Weights of a small transformer language model: a variant of SOAP for these matrices, 4060 steps.
Each number is 500 + 40 x the weight over its row's rms, rounded and kept within 0 to 999. Layers, rows and columns count from 0. Numbers have three digits each. The size before them is the row's rms in percent of the matrix's.

# o: layer 6 attention output (transposed), 256x224, rms 0.224, rows 167-191,231-255, columns 112-167
# v: layer 6 attention value, 128x224, rms 0.229, rows 104-127, columns 112-167
# gate: layer 6 MLP gate, 576x224, rms 0.283, rows 0-50, columns 112-167
# up: layer 6 MLP up, 576x224, rms 0.292, rows 0-49, columns 112-167
# down: layer 6 MLP down (transposed), 576x224, rms 0.269, rows 0-49, columns 112-167
o167 098:491565450496484498491479464457545495519476507443496465488450498418521460376465504499468474519506464457468470459470457403478496518513515572423474488482496541485515445558
o231 103:529477573491437497577509510527557514518538513559498567540517434538460485575524469499578489512483418478445499532477517529496465543484556521547571534523493516504432568442
v104 094:527519455470516422545494517526562510495493490459457508455495442515541494483584521482521448467468570529480479544522525480547535483533530478475500529573524445510503544441
o168 097:482403460492526462505417452550429521466478464455456482579515518526505472461483428511474466468592459505415452470511502551480503462521494555533437476510489492469483507484
o232 096:557599555449503476473555576506557506528527498507515463543531494442427538498472486484559495589509463531519448529452502516500500509476545529451490486479491466526425399614
v105 104:448444508496517513458485558489517520494503572471439446531549520453505494486480535532508510457518531524451524509563451521480530584504535470532482474565489442489473551487
o169 109:491515513419505540518490482456524503493532527524453541460500421571509457530552417504379536598496463479567424576426541461491434474519534561472486522447562488490546458543
o233 103:515441565441480530530530500503398548482520502433553551527492559498494472459503577443559441513537514472456453454514502531480523525538533501587522526520535563473433496554
v106 087:434497448473518498439459502516485519469521482558519441465442455523464512539529493583506435535498521498479426503491422517484512536562515466459526477458530486505505500516
o170 091:488539524505550483453549492537384520505488577464491559534545455570584509426480549569470562509475514518468530461510558444528501535396532510438527487498521484481506507531
o234 090:513500498477441465556463443509574467557530394471508500501514520471460501499526446513518504457481475512513527540527505534456519435565482528462534524525558439540519506463
v107 096:574466464424510512501573524488505510479485472549476465464413527511529460475397462554477478515548518485502409484461569489560524483498497497554491529515483462502560520529
o171 101:435461567497471501403531523529512474516545526549478465521475422561496478481501523532590521410529440528493519531485476507498539452509466547485422518493525500454534544499
o235 101:496494474528502539577473491539505508446478453386521544515539618451453502528579440539486478552416539484549557492563517518509469567529551445570557555586489495545492496539
v108 088:474482444473497473450509433453449524484456491495523544496501529533460459485490551495526520422552522517434463528518463486469500478492539483524424514524487544536542447530
o172 100:478550589477502533479475567515493490569549525498463553529541439535580496502505513522426445558479425530499525508507528572505590580475499566489501531461477505522501472561
o236 094:505473563573447533478494455438486555459478488511502497476448500419465479495463479457544515528558505463587513481484595520472381459540471456529521461476510491544525523454
v109 092:463583465509471483540477500516495496495482572539573536567486545529488499535437575458498576520511518464559498472532545456464539480503469491539495463453511531475508426571
o173 099:552483558485464488528471468448450470560509495427584477460468486488551507537493397510522461463508494513544465471440489546457525485456506516520396509485480483487474495425
o237 099:503490414512468488502554490497519525515504480507481512553481558487486418479542504483502449509459536522452490547527523577547483536536509525438518486592537439538541479554
v110 093:544464451486542478551480577520488499532496493552485493495521517417523494516417495465480522473529492441498473487560463450434511521416523451503389498493476448525517551439
o174 095:556538516456506479510420477476522474395548479460549465530505567579436460532504427493512461479499442509475478488464502472449469519536533515456545486527545566560530485525
o238 099:484537525461500480543552542475520468536465472494456538413494499485518589466479480462519523475419493517434535555533464446565473535502492530467499560492473465427475504492
v111 088:436503468485493537522494455533503552519476410473376570526481488469435561414481528536456518468515564492487578567461507533550519525534564482541501487455475514545526505411
o175 096:542549490435491464612486526535476449484471490510458491406490563519502505517520456513535442603436444468434505410488553467489469519498467509578531559505547491538573468477
o239 100:534436475514519493459505469464458416460525521531540501569478483525486541527553489439504486426538507520544478585555497444515450498487495478445503452454463526433479559538
v112 101:434478485486466485557468396532476455441493511478523446528482471472512413484546561491405499475488463495453503509523542480439549475470511529482537521504467449476548502484
o176 102:583506485557537501569514577532498496501544499538458520459504578463474452511452398476578536451583415542484416481481419497412463498522506502451496439508506528513465457501
o240 104:470460555489553478476462476466550529489550555505513492588446439506531512538541515463474503500494568478489531504521434495516509521474490596470440554498509488499521560516
v113 096:534431525488449548501487432551422530408501463474581546473536510450467466525564475507485496544458540557550567535479533489503491484490535501456570419471492462527561482534
o177 102:514500521570579531554513525485492514564404521480464511504540512467500479519476486462573506487525434530461446481432455518523616491569497570515491514447490607461488533522
o241 097:489567504450492517446510464512566517460508414537513521483543502446529479511475474450439505511482467485494556450542482448496382545540503484536442537521559407516532469514
v114 098:452561499503483517499433495416492428515453456480537475529543500473464506482443469462509413536515610498442534483530519495409563464462440477489476539496509476538516570525
o178 103:545423447523479454435454615502389480488532471504464502438470490482588518436511483545517516475470506533513435528454480570497573531536423519548536480479486469521540487564
o242 096:510477551478542579582547425495523523539527488574501538484513504552516488597529487440472500546529521435497546512578494515512472478525557557484525448574498501462491462471
v115 093:589561520518542462551522493492519598495453489500518520489461481516480499526442425459486529505526484536552519478495506546447529523434465538487446567483579552512454515525
o179 093:511430516461457567488414529462490520497544507498481479528571472439455425519418510430495513506582580459505533517510528551509521544571485491452491505480446566540475520499
o243 099:447528524495568526519534546531495409497504469519492487447465541568596559469511510563507456446494469534512532494527446508564478502425437444562466455429492444445580522490
v116 096:534506528512492392463536518435478485488545501452451410405549459532511536450443472509563506464539520407498483465489433520455511478463493525500524486570490513494476467559
o180 098:538496397511403544441495436513544522551480537491531514611465478475480468496597487487506520471575520469489509537484502508513475496561457457507485586520558520531476560474
o244 103:441529595457511506543470513480465524456469439503502536449472512472543582524530498540474488598499517525529482466551573496503511387486542496478531455397465489507524500535
v117 103:455519505498486466479481458504493497463526529546473418473491503563525447542455554473525572487451535472436467443554497519518467501486543508469509475480440487470537531426
o181 099:490486571527514538456604485494416505503492501496513513502402472516515529524562508418517499488495523486456477536431501529498455535519429596452544571531474484510502470515
o245 108:518490461537447505507475483487512523583476477536486521595473534479515561481479542566492496541507530409522519425500580446452604472471501407549491449547500518454457530491
v118 095:485542483438520473487531516507490515480548544489573431545451481547489435505483464505467479455506465413537548515521591442451541455427438506523529466569574522469501493513
o182 090:493506529507420473455428523513557539572542528442435515513471482428527507521418505447484518435516546561416450499471450522525485578560473508490502383508484485449468446450
o246 099:485505503517566478501492471438458439471431506475463547442534484561482542481536500478494499543536445447510484501554495543485517471524521496486496542416433566518510483589
v119 098:507481436488466526486550515517535511435574535481534495429482517447590441433508552568520498478514482538539458517538444453426577553556423501462526503454491557494476448518
o183 098:511492525525518562518514538540496524474397492535491479511521472529458510571511513463558548483539507519448530464472451494488521596518468506513545562493478511568513525485
o247 106:478515479534522434522424492448435517510522511477494530462560532462498473471502434476462513479493555516436497517443548463531453436504589436509507461470527432464488553546
v120 087:426586450460525491557458425553481466485505503505515482462456520440497517451501484473454501508492489469494526527514457485481445511519480434541450487470495522506503461490
o184 096:602497491499457535466459499402464478509497490557509489460518492485524510465470470493569501515537449464516564548496447562445453466463570514487578530475506527543513474422
o248 099:464493522527539590511571469511502513419464488457472529540520571531449495519483501425463502453495506556443450440536570397480522515523465522509495464495513512441534495575
v121 088:493546462558489502572520483538418540541427505462495531566495498503465418503528539503447539474514435467519557500551564446517471558531486407525454491520493535484594467458
o185 095:429564439457486477533475477480544517536504460547490510510576490484510549485518435430548523547456489468528448477525532452511454489488488506518501503479505440493443535572
o249 100:483482593519548559501480512520513499497484452475474491419441580447579520481500564504519501482533541476532546461501434519525510508532640492457489501431521487545530496498
v122 099:512544471488475531554523457520531470504446537515523479519539507501443435512398430463564538410424474486572528437543475561523499461496488457548476448493445465402476481454
o186 105:402489560547466435459448501455463530525516550472463450503494467495443527550553557408500537569574528512539525468426494439494497496515474482459434538514519563531520509502
o250 102:552496473493587535532523513535543466589566528487515511562503522477529514451480518563549458485530509511477508493552535439513537509518510496573590551492502542497534479458
v123 110:533555499493500475440430548422509505502527496474506494531532533470494520427469480522526535497533512542525424498453523486497534512471590502501554508543502565448510560504
o187 115:509482527544495497520581471547574476466488536560457504558509458505558452516539488527476481469467544501424511542558552462441598463535471469581457507526496510452467550561
o251 088:422465553489520542488464505467422513498475482468526468460426525502517550557432446477537451509522413533552484530479487518550451508503472532490425572427524519538517465492
v124 090:526519511465536596470561487452573452539538482402479544488512510466515486497409424530463494442560492486512498512529486468489502498439455512489470510521550504555512505461
o188 100:524506473470495500487417540450450475484468505514489532504518538489469468458467483399439458550603485418524441504545480496464468467473459484479507561524496517511503467514
o252 090:436467504516467487490494539530568513555506495506523556533423483504481533502458605482541570500483531534491476502533521524551492492558542510541550472483524516427498426515
v125 091:472506545457396452484468406469430518503494482503477574509477481462546505518536517456448478484517499505560500532609518413544470420479503487537474580488531519523512531518
o189 096:532529491506472464487542502490476493474525521495462566590472560507532496472487433490536467472429551482413480568481498575511561542540470513507547448542461488531490516527
o253 095:535440514574511501545504525509538518538495397452528456431542444516457520568507500534467459515475526489598513457422474460416470500516527492491496552526528549452490500520
v126 097:518499555548550501502448515495462471410521570486506546472584502538483517530549458500458461511475521559497533464486513547541501441487435504513456521563539477449470506573
o190 096:475510494479560480480537541574518587500468487586470437528505439465505516535469431456438541512483475415508486495446507479470437505485530480472522482512501514479439519457
o254 104:484482513457502528511416460471492460593532506451509465548446498474526549468531511539490459571501453540524468536560490507460514537520459468479431499430475452522492493424
v127 108:505522443518505443520541470425471460448578516508457507529525457521521500518453474455523426427499468546515419475507591431473570427493456493514526525443477438476506494557
o191 104:501536568535451474492496412551537561480507481423477551463471508515519475513468547518505526503474504516480557530501523558514523574499492494485478428610524506461525512471
o255 099:473538508574549525482469494573496542537479493521568525485509502566519504524557471497503560542572494457529535478529478488456451448510526495501481571442524525479503474525
gate0 100:454444556463502520434504399423429471514523532534490535467483531502508582531559432460551542480535509523524526451495519532532454580465497478501504494472538485490478483550
up0 112:503486569512482535498462499547432500500450497500504495564478465517462472463506486463501573512500408470526470466526554521501515433530475524472504446540526496504508563444
down0 102:537521515525490544547506533432472478481480517573479486510493538548571497415458487460506507474426451468471493511543506482471494443552503527533538520513444488520542465481
gate1 102:486466503562538468524513565433451569529428453554531505515517484493455523475476472477488524509488539506510513499450519522568543486442433573433446462483483520516455523462
up1 101:512500484477454523622506447489506563478477477499454505555550484467476506532575471440526447443563491496508479563461526522563538516483492578565484406510537535485574423502
down1 102:498521438599506493476475539478509562493520504532429479525529507512472524453470458450522501559541480524495510423546462558483570469490471532479473502449542577475531507510
gate2 111:469498497535436552460503435576535462555538539602469528539440428454439434540460474528533451493475545506437503490425529476462556442530483475499402510470599506573482539528
up2 103:540559487488502511490453592484509473491578504538456502580500522510486534485450431478563535523492518496518540495481512472515513447503531555446492486484437482487419537471
down2 104:559414471431449507493441493529476519543504522513500555506503528525467503553532441574518485459453503554512449534540520513488445461476588555518433487463470464498482465589
gate3 089:398519516443495478542456411495517554496469514433447514577424520450494434448543485454511524481492511487531491493499478455536497424509463473498500453542444485526530585526
up3 085:469460551455501563520573444442466485557522513528480516531421459492517447428495420441501476526487577526508463467504425484505521480427456445497504472462465487529383506524
down3 095:506448515490482524512534472495479472499511475490459431471464486484524527505460442443520503507517513507457524482487537425470485526558545511520499517479488571567523487483
gate4 096:501497576475435456535516469485492502517412470455556509501457510463488444400482517528547476562408538483487509474540479562502524546468471485531561574491480453411515486530
up4 092:542436475539478533452546473489459461558443504499487522484479500440483581404528532534537451551444560467500515490499481491456505521452450470518589499555520481485573492370
down4 109:537419486511423529484467470446527370546444522459445508514490481458512510495500495518501522568462525488544454480542504573474562497472453497550568519536504518482464490420
gate5 105:470410493477472437501526493522500508538540453570471472497467465549441546448476421546411453560482484500548500517441501459506480472488556530524485444545444513531442468533
up5 097:511558495508438494456487503553484479447519453457522459469447591478538487477469568488529605504511455525512505398555537551571531491503456528458480489528504488477548488490
down5 100:455478478454451485509531566417500486550493483486547497534505472466563514467482493489503544478517513516522514450506609487469527541487473521438514474504521498546516528440
gate6 096:575463497538524458471563560548574459498467407485464469429473499547554449557405577537541454455446556438483520498571502490526514500551430587565406460529504467508498547493
up6 097:469498463507491525459413451492457511485522520568480530520569485496437499468568481488543508465490405599563479526481459560490561505495514503485542470448490560413507468543
down6 100:537453528501491407485586442589474481466489499485507513484561470500443448565454476519535482484508533545557480510486472505560486490531428513459556432513475509468532472461
gate7 089:509520559525505529422591483523530483425505512467477531450556505464525423464501469503426496475442494526486518540518498501532524474503590508543544591479487539468526559529
up7 098:489543468455581550466494498557586520488533463529499517484528508585515486465519452472505511464514490532462509470543451477527511469505406520490459522457582534560440460464
down7 103:505501531449506483487558432492541567540493543428558561522497450573522512487495461472539455477496521530473464596488459511499518450515554529526485450471510503485453499513
gate8 095:474604542463550535466497492540534436505475508528531503478465446501545484513475492472494503450534473493488576430585479490484492563472528508524512534462497480475514490521
up8 091:506488485518395547440491467479472497515495469486507529489554548517536582540523516495527549551525506546491473497448530503513428469465457528458495492508486442547503520549
down8 097:522433490441465459566550482536475453462497533492457506520491456532558473553536542495555552498544501587410466491449530508473500528480480505461507454474465458501504471472
gate9 094:517529519603438518482542468567428468458555460463521540557470535483471549460469477510542548552453519481575518484537525566501465538449506440473540509524544498510480522560
up9 099:500485432459519520480530472444455486491493519523486501489584506506509490424504547534545434470494580534507548503473506495482496476519505528480521490511515516480525496512
down9 102:506552427451429493491575397485415477551511414497497456433512507536488475440569497522550522441537584494478554554493466537527500451509492551483540460525409524531564572463
gate10 095:428507542540526567520531479550452499477501503482579556469517501431495490576485445507533497528516491457537553420559496443534441506461434495516420526511495530573496462490
up10 100:500541534483518492475583506522491464492465556464466469423557591539550475513479404415506560552482464503494479556501456462516468518550554441517461503481502447494472547490
down10 101:532529543495569555496490464506487486518458467471493522485519538573481501518490550448552491499467465538512510566505479435472556523475468496578463482504548519476478484445
gate11 105:495535491584482500560452519581580475495486435457457437519454484395571542499499550506506473465460483461437449500576496587448541470525513460479537453493531431481504515418
up11 098:466495465510413415468457489477552423502512439478480483479429497473541498499507521525502476510447502446434490575518523492463512538575464560507511461564552491478495523481
down11 102:503488455437452396485484507487502498510456503518496496434514551532451481444541409492466429517480510512508545528515547537521486514536546551534531544495473490501499532497
gate12 095:491550450464516502478492521475483464446472488512475489518528504559554498542527503493507640503466429469558503462554472527505535471475521515415522538535511479451524553505
up12 098:538439550525500525503411511447504532517514513523539578538503456473449510541523489465478471450494566488497540511499533465495528522441457470520472483606545445525505503512
down12 099:482541481555474520514441462486488464548549533487545465504488460484470459541514525507443496487503502441464540533519480473521556490462472558504459481526580440533472531487
gate13 110:513479494419459505488458488542505494534523581561463504469502388497529448604430496512557570532498544483467506557523570510487526489450414450497503527483498551535545503516
up13 107:509523530638476518518568546452476531487515504470529462514527497494488460414446541455536466502478483523494547446441434443466489456508470507499504488409516481547524505482
down13 098:463507565531487538526553538539566484534510522565424505502508390539522509421482459552511469449479515502530494458531510471501474413518522472453556470469480543545565485487
gate14 088:527536451548486547416496455584497467499508522457571510470446468519504505434479510444536480478541493461493495485499523491478394580391549533498523443507580422552515467600
up14 089:504559500451458492486514483512478476444516490552520528432552447561486583513522503505565453458557513506440518502535461494562560576551504483588373552503525485448531526515
down14 096:535559535415465513481473519528479506407447503559466517445570417548464506475517500448463498525531574429478509489586531519548557445543517510554444530459433490444484538487
gate15 104:540561395515467552453524522483467557517474466560462504573464590490558478507468461452443528515482514532493572514507516490541472485511474552440448450436499448552553481474
up15 101:506492471540596550475488473549460575531471430497441530509473527518557507454437496472438457494495537455543500445549521485440488539521544554409469416403445528473495544532
down15 096:520355460511545520508522582496484449529420432494470573529514513489467551550568510547497543501549562449563440482502535511468509568578521511484489535506542475422483489559
gate16 101:513423490450498509400519499521513404526511495460547576511575475454564437434487509489511476530439432525475514534490476552471431547393491428539529455450485540546473481497
up16 097:500508580529457468445434489545491511467469467483538523542537540560494530467461535607485506446427443505444532531512556561483500484481432453467531488469566506492530520533
down16 099:456445463515499551467492543432512524505498458442529469544480537486557470487595536494408510522516467558495462451520480482486527455506497568452540509459508542466455518514
gate17 090:402512532489504501555526504458456517484461465542496531479557458497545577493466477470542549525506488551489507494447440411404504559540609533505484551578539481544497516570
up17 091:510465502450496564438465523502446548486522534527516495533518441476472457477507493465569447506425497504568520538414508506539523548541438473494500561469486563439540592537
down17 097:444482433490552521474502467477513499519556507540565443573445441489504518535518514494540565498511559535543601488457554415487473547507477558561512581524519439524517483480
gate18 097:511503527534401505527504464478540494511570497508481501499510526519516525530609465512469453528500475578468569482556537484474527482496433482492436455543516447487488447510
up18 099:493467496541535514469474482502496440528522512542546511502501560555460509599444524411464476469537500480510502529523452495513559579498451501458454536573480490436586536486
down18 097:517493475486530577514590514534489488484476504520540490474565468500481510571468529481510566479454541506521492578518443532500489454533524527515488507511574481504456486472
gate19 101:478534486487492408506512505449541414493504544535557523551483523474415543501553411516542549463529543452493527473457491451501466553456470535579528462517537539484397524408
up19 098:434550498483509495590472443478527473484401450505531579485511525507517476537517496507419554533520458437458488493535430584434533498464573508518529512540498541452458493409
down19 100:481559516409557499517555469451492505530519464491545540437494492550501442495460526530423506515533469494529594587529469526450440508521531603492527550508436483495508508483
gate20 100:548442549491516552547510537558550519546426498510563494511495535505537541461511480469549555548430483457466508490521476464526501492499468496533494436523507536496514506532
up20 098:499466549487436533501543487499552467503429500503541461512520440519507498458524505429542450465502534584504530497473496541533513477426472488509522476488541517525480524500
down20 098:491439517456554510541519504460482509572521465510530514434481573482458611456468461449530504434501483501492531517456496476490510494445428535487622458489467475510479531538
gate21 106:534609443468488463510441516485581504511493492495459484563448484470507482483496512600490530550505451413457456492509437511508554460514564504431472518426452486448531591524
up21 097:552528528509542470506502500544528482483529466539476575435494530495450490585492517457494498446566498569455478517523447528502529457435523469555484454520518535546489502583
down21 100:505532466490484547491545480554491489521440518563479547509530483590432494506494626538466500483439492556493480508547500509480469500495478524545496528510404539526484515554
gate22 103:417439501524515431481410481518490510429495486499564485474563465563522486537470446558474479438489480473518468566494537516506532455480542511483476564461529488481438521489
up22 115:517476436495526542567522459500479506544510460493419520420373532557403493449572558497492505522528459494472395496489530473474486495524456530463486467474533491481463572521
down22 106:474546511439490551475492489518575478502443437456474498427550480484522481476453545471463482483435423507515542527475456543498503545523524502461555512496487528528496401496
gate23 091:455434625515511466476489509468431479456457440489509498434517516453462477485470491471523550467493474441459495417456510535473486508532516521401522475563536547506451485498
up23 095:466515501561550501577533486430518558495478507475553486511501525549521479486511506513505470538475478480557519481435398529500509546569455483515488497555560517494577525537
down23 095:539485538557473446503466505484504467571485514527500414486451498549543467482487430490413469569513535465427523508494464433513517506585414462549490553476477509531541461503
gate24 116:450493494486507460467462563531478487488526548474555522489489472487571496479478534533567518467546526458607531533502504545539496460451483385443525497472535456471506519472
up24 104:553514503507443476522554522545420542521507558397455444433536484495456473512457482479473495504505501478542489522506445480481490492444530526524477545483488489418473573512
down24 101:430523453496489534480527452510575556532515491547521517483550535465457544523509511505472471538511486448453481501457547531485480565469520470508535513499539474537512441479
gate25 098:521501513436450523554601533516445547477588479519532482492542495522556512437486567459515472471408507458431481495494492531494490523511529470565497450410486469481526456497
up25 098:609536505496458527493536465497516553397517516486531478494446491532485461470518472518478498472465456550439496478618507482496504450489514526555608543568419568480426504486
down25 098:488467463535523493446518427468475524533494593504488501516523433488486475507493458525562504518550489551596437465524470493468489498511462479441475496549475534505501547513
gate26 100:532421472535476450476476437525477509528460502454523492444516519537556510542492537554521522503497564531535493463578506456507445518485409531489476465564550463517528451466
up26 094:495476507483474485521561565535545447467449409503465510502498529447570570500438512562489444504501548564527521500531477467557483585458457512529483457525568559492584528463
down26 094:494467520553563530513498523528472522407525495555497550587474476461482518480529447536533463477527445488525529416469454512466492537565480550459481480464487453517476472559
gate27 102:542513479537541504510494518562468496520472549454520540569476506494464510552517560537506530532483409472451456482521566536486445478511490484481442525493525459492514496501
up27 103:522508506480519507448509465441435566484523531454468533481508535565538456564517604470451471486479487461491481517484468523573543518508543471515498515495560486492535439525
down27 105:399469495496483577506564520478454587447518521522502508488418529495446462543499425458548420535458473446489497546501520638552531527482476473523457499511545496568528537468
gate28 101:468563470481481492424504496440564560462491510497548457520500589479446495471467512476516577527452531449559525512496500534585528490533515475545500415584457496412528507567
up28 100:514490564479525593507455530478557561493473555452490466477520484476565505490498569488528399444434433545496472526494501508511550534471469553460486467518462514494491516482
down28 103:429509424495500526485477490514503472474508537484414489415542516514511554463501436453588434500451488557484546485553541528507519468476546505513574504477542512557504466479
gate29 101:525417477533529541459507518480528516465495508597520554507524495533504500529536507442430426487523422470496494464534517501535465426438524425547529529470448514543469476450
up29 109:519437516463562491473516511465523487545527501554529432514455511464496516543474467502517460494498447530563529433513522509464534441497551486476512515509472481504561436469
down29 087:448490471515515423529553449514491525468491497470519529454516522499509496482444499459508481499467536509405483506530568520526514517498478469454478467519548566502531556436
gate30 100:555560514583468515544575590519487504507476410451463503552528550510510528507460508509489483516551508530474504483455382469497467494468531543582570493494539499482544535567
up30 099:520532528513466586492564541502441548501491471488445548551462544532492537475533504487486490587517487520494432462515454508447453470483503534493456446526488487489509536530
down30 101:504500526502550491427418417488532509487492548474490522419578562530505493452514552470433515446433528456526478512495496460532531544598497501486536622493475541525505442520
gate31 102:514518503488554479525481479493478467455467462529508443497521481492532475491456467477503526542520443454470548513528493455486558473522507488540508449566535469456453476458
up31 102:509496480528497497476506410569512545497587460566541471486455476516452496554485421468497426507456483489451554521477563511518504512556509430511442478505486519464469416460
down31 101:480493496456507522540467455517561540527470583488515519534513537485549499510479479534468465446459497457577492548466597583463444497553493503507474466512460501501534445514
gate32 101:568508476498463602495452557600543554494529505523499508476565452487502499578559474534531489525525471488572443388556528522474483531551539498444472514437515480427524539499
up32 094:524604558521535438481502437568506530500476491508567535502514528601484505539535531492543511524468459529551503542491527413507503443503497592524455561416476549454451445477
down32 101:501536460452526427493518517496452549406495527501482467506463544521542460538549527434463523605462536477430542540513422505531549480530490494552502459439534560532526446488
gate33 106:524475588535458521490469460448454499503513474540519499496493462532525450521604480480395468408487538415477534522477444456526521494533530476431523476510481455530484444459
up33 096:458542514556517507548505462475460476436482444545509494556537486499561546512541474517454490489486520475486555458497504504534530493520505499551496493522545475452472459505
down33 097:519518452518500507515530529565444469531547552445472439512545482492459490465465529544528539557458415513493501488483475530541499528483504470518533500476532515487578554517
gate34 091:530573480491513520529490497489481460510406543489546464439548530454491560516487424482557524493581543512473530511529541533500517488460480526399490567487548502561561466564
up34 088:513474467520469481395560547545540427518534512585505522610429496500520452431423431479574488443487424425487508494466461500520536515538460436500491486498513499518509444507
down34 095:531603528556484527498482536522467548470501541390474535452494476508503441461529459463498491490513535542522535589497423522483529533482483484485574522543567447576516504484
gate35 104:519497548429473507489500398512496569486590458522457574525475424453518537451532510498535478508511514504522477503440504550475495504497494487560471471455455477523454474526
up35 103:572510455519408478534474586482544440510473509465449569510450463541484587473493456540455447511511464549489484462510516510560526520471484483458473463515480468507440474462
down35 104:428485432508506538491518409584453557488477537497502486434462444492470529514504517475514522533526530465537523490489520513497551516472470481491484522483503506502441493536
gate36 094:538458487469531526512487573523504542454471472445428473452528502513455480490456518457519476498497609472519541443470556467515518467562552472529480486472471481512480509498
up36 097:520431546462519466504520516476508553471546464502473478420490439513455430438519483569514439571430559466564487525506416457464511438422559508476508484486426591533464410468
down36 094:513465408547408530446621535458492577509511492464528529476470450464536522486520512414554506482452502507463489459481517539502518438454510493457465427509504535529476529555
gate37 105:471454422496438566471472531514505493423449521469553473534550469453467506496433531449559462483483459549488483498506455506497492525499540536418515509492497530436424475444
up37 097:545552478480479531486503485510471499469471494434536449526470533532513496538516529461424495528555520537540499504456507458519562490495445514536483469561429442512466597574
down37 098:532525473477495486607510462577444521482490549452451431551521506561481461533495542502509504490499483449490431480509549512592529483495417505451440453485561455518401545461
gate38 106:460601578500488512446462532496436449505463544551520485542498595507458530447524541505489491483502522536512520514500509599427511477468504493507482515518475516496519538530
up38 103:466595499522511531528423499493464456513499529553503476543478590461450515505484525528540589497435475525474492460490427537509572477482453418387473505557526552489489482479
down38 098:476423522469486560465451562542480559498525525507478488501506489545502433512518560518471419418469524485503506514546436510548499441531534496510581500478504523486496539458
gate39 107:529547489502484502576498543561446533474508553521578462476526465472494437507526444438459491540531482476513468534521467447509554462498490482450477517472501496397571569473
up39 117:512468510422522476497548490471518518570501516429491558510496547582500510449598476513521396482536482497536521526546530537501505492485484466551490474440495474497478492527
down39 110:555490414470548558436463426508456413526511553419552478524475504489513458492562426463474489489485433477445482475494520509476482496477477468497521493480511521523504484501
gate40 105:523453417478419459549469538494507506520455512499475464508517577459576523456531495498569567489540515545501438476488563513532516540484579496558513484500512539570493428499
up40 103:532509561544539547472470468435528529465559538490509545543515491532555568515514464461558476491479543489534494578486528482398562555458537512505414546575471535479483534540
down40 098:471405568513531512464437475472494554564444558503421524494546422568517526486521517523418444513426515465545501447413531490497555490533501472531458537579450496459457502505
gate41 096:508550469477502505471510449509486485555413576533493423506572484511485511478456503517540452474464487455521558461545472566518472430504483493460529510562490432508513613529
up41 093:500468507511513461528494553540570505454497562401467519513510530497503518476530526439501497501500573494494411541487537523424519442462557457535482518502506465533508560442
down41 102:512515469516480505515532521422596472465492508517463533609505479493562490516547538491509551460448464415525502558489492559453522433414500447562475513535502422535498511517
gate42 103:506562471484512454451561531479508492506454490558509472560511484498443465503539464484531491480423491543520472467439485516563483551515555487508462471453549431513529523512
up42 109:529491571524525458534500434505482484508523516502469521541513519575425525497549565523503450545492485510468560398599485528475526539524500407462406485522517505543476515491
down42 107:546544542535446566573501500556575564453486513518477534520543479471480468517509470481473523529512456503399559495470484543484406496538466372489472513528506510528571515478
gate43 094:561486489555450545559501495579468496426442493563463440493539550537481441455566437500553505507503542558530493531538506417567498529500493527464535431507541494493510447549
up43 103:567525518507510475463491530446519458443537476528509522510505433490476510525497506515520505461539533522509496535524482520570533556513480510535460530630585491476545551570
down43 107:556553497495459530492446555460494488427500466535537498467518443488464460501506505463514490423465544518532517580520546526569547567506449531505485503596486495445503529512
gate44 095:495522456538515477543490498501527493532489498437443435459555504568467476464524526504544556563477438492502481529494446443428508493593448491509440566484489522484507481544
up44 092:613556478483466471471559477570542522444495473464508449402529516451471465476513462529484505505456468568491508515522523532602486464543461511476505523464445450518448457566
down44 104:480508429506506486424610517557551568461482385542542494503537420466516528455486449488537490518467498452543483539468549506481543537550504466454523447538496457603535471435
gate45 102:457574491591392440464497516510503522460505548489464483556527536511459471622500570461529500525453484489535524518488494518481561467449440452456494525517431455482529439414
up45 102:510466458454587440516570474478508478519439504490519440506591503477493532439500551476479509520482452486451512406486475447541483544486572479490479503385503450546458538441
down45 104:517559513472494464503474475504533480480497476491591389522552474541486500479425489413553506379494464524441522479549533521491456472424456436537547447539499437537502474495
gate46 104:424502494520542483544499496466510523493511500564543528531510526555428446502426447565472465569510497521422503465510563570513531508393539470511522442515463457526447442477
up46 106:566434518463569530548533509500523540553492459439507508464490513449545566503534480506431556516516448468450426482546481395511500474470499497614576486520489502489481550472
down46 100:571413481545517523510474497530514489540540476515513573463528506462585499547557482467505521489458458454435469457491444472515483517593484498521496452507511482553465549492
gate47 094:489565533541451522487443558523468547443494432488576490569506469538486521490477489542464471527463452510608505531478518463533504482497427550458439488506472536486525502536
up47 103:481486494502443518538539486566560462499473476529490475440532468455449515498485591568482484512480501527468518521467465428468518503493556513470444490559565513506527494542
down47 105:464440461535503511545497505466516456462480530509517480454562469508496513464453595564543442477521513524430456511529432467471481512487510527521495552501488491530528489561
gate48 107:526476562535507542471563517493464497532498393522494466515491465462484488465512395579555461561534505498454547499484522480483512475546525452440537434518473531545498484558
up48 103:521456524496450546464473525442510527523500588502516488513562488465507467524471488510459494466476517480485475514490530475513514470565564508507457507497477525512468538603
down48 100:472498408521513599464454498465453430571479526472499518496536494488466484490505583517507498538476496482590472434524517492504451543497554505528512495554497475530534454519
gate49 092:546448441518462576532512533480521473452464519476513582493527508476535435512547545425496421422492528533513463434442526498506554477470557463519485419477463493448498517471
up49 097:484457527554457510501540516495505522510504545481519556520495439533535519453503507504494487486494552461556456437476471544465474481510449457497471449552534437442533509487
down49 102:513516548483548563496528474473535573476513550469436585482621544508557514467475500470489484512513435508535506465530449562541469470508490532445475457524465501525516534545
gate50 095:500468483524528547558518487467472463482499499510457545554532480495539495489520635495489456455556420479506447469448549508470488493491515559481484529493560466512542462509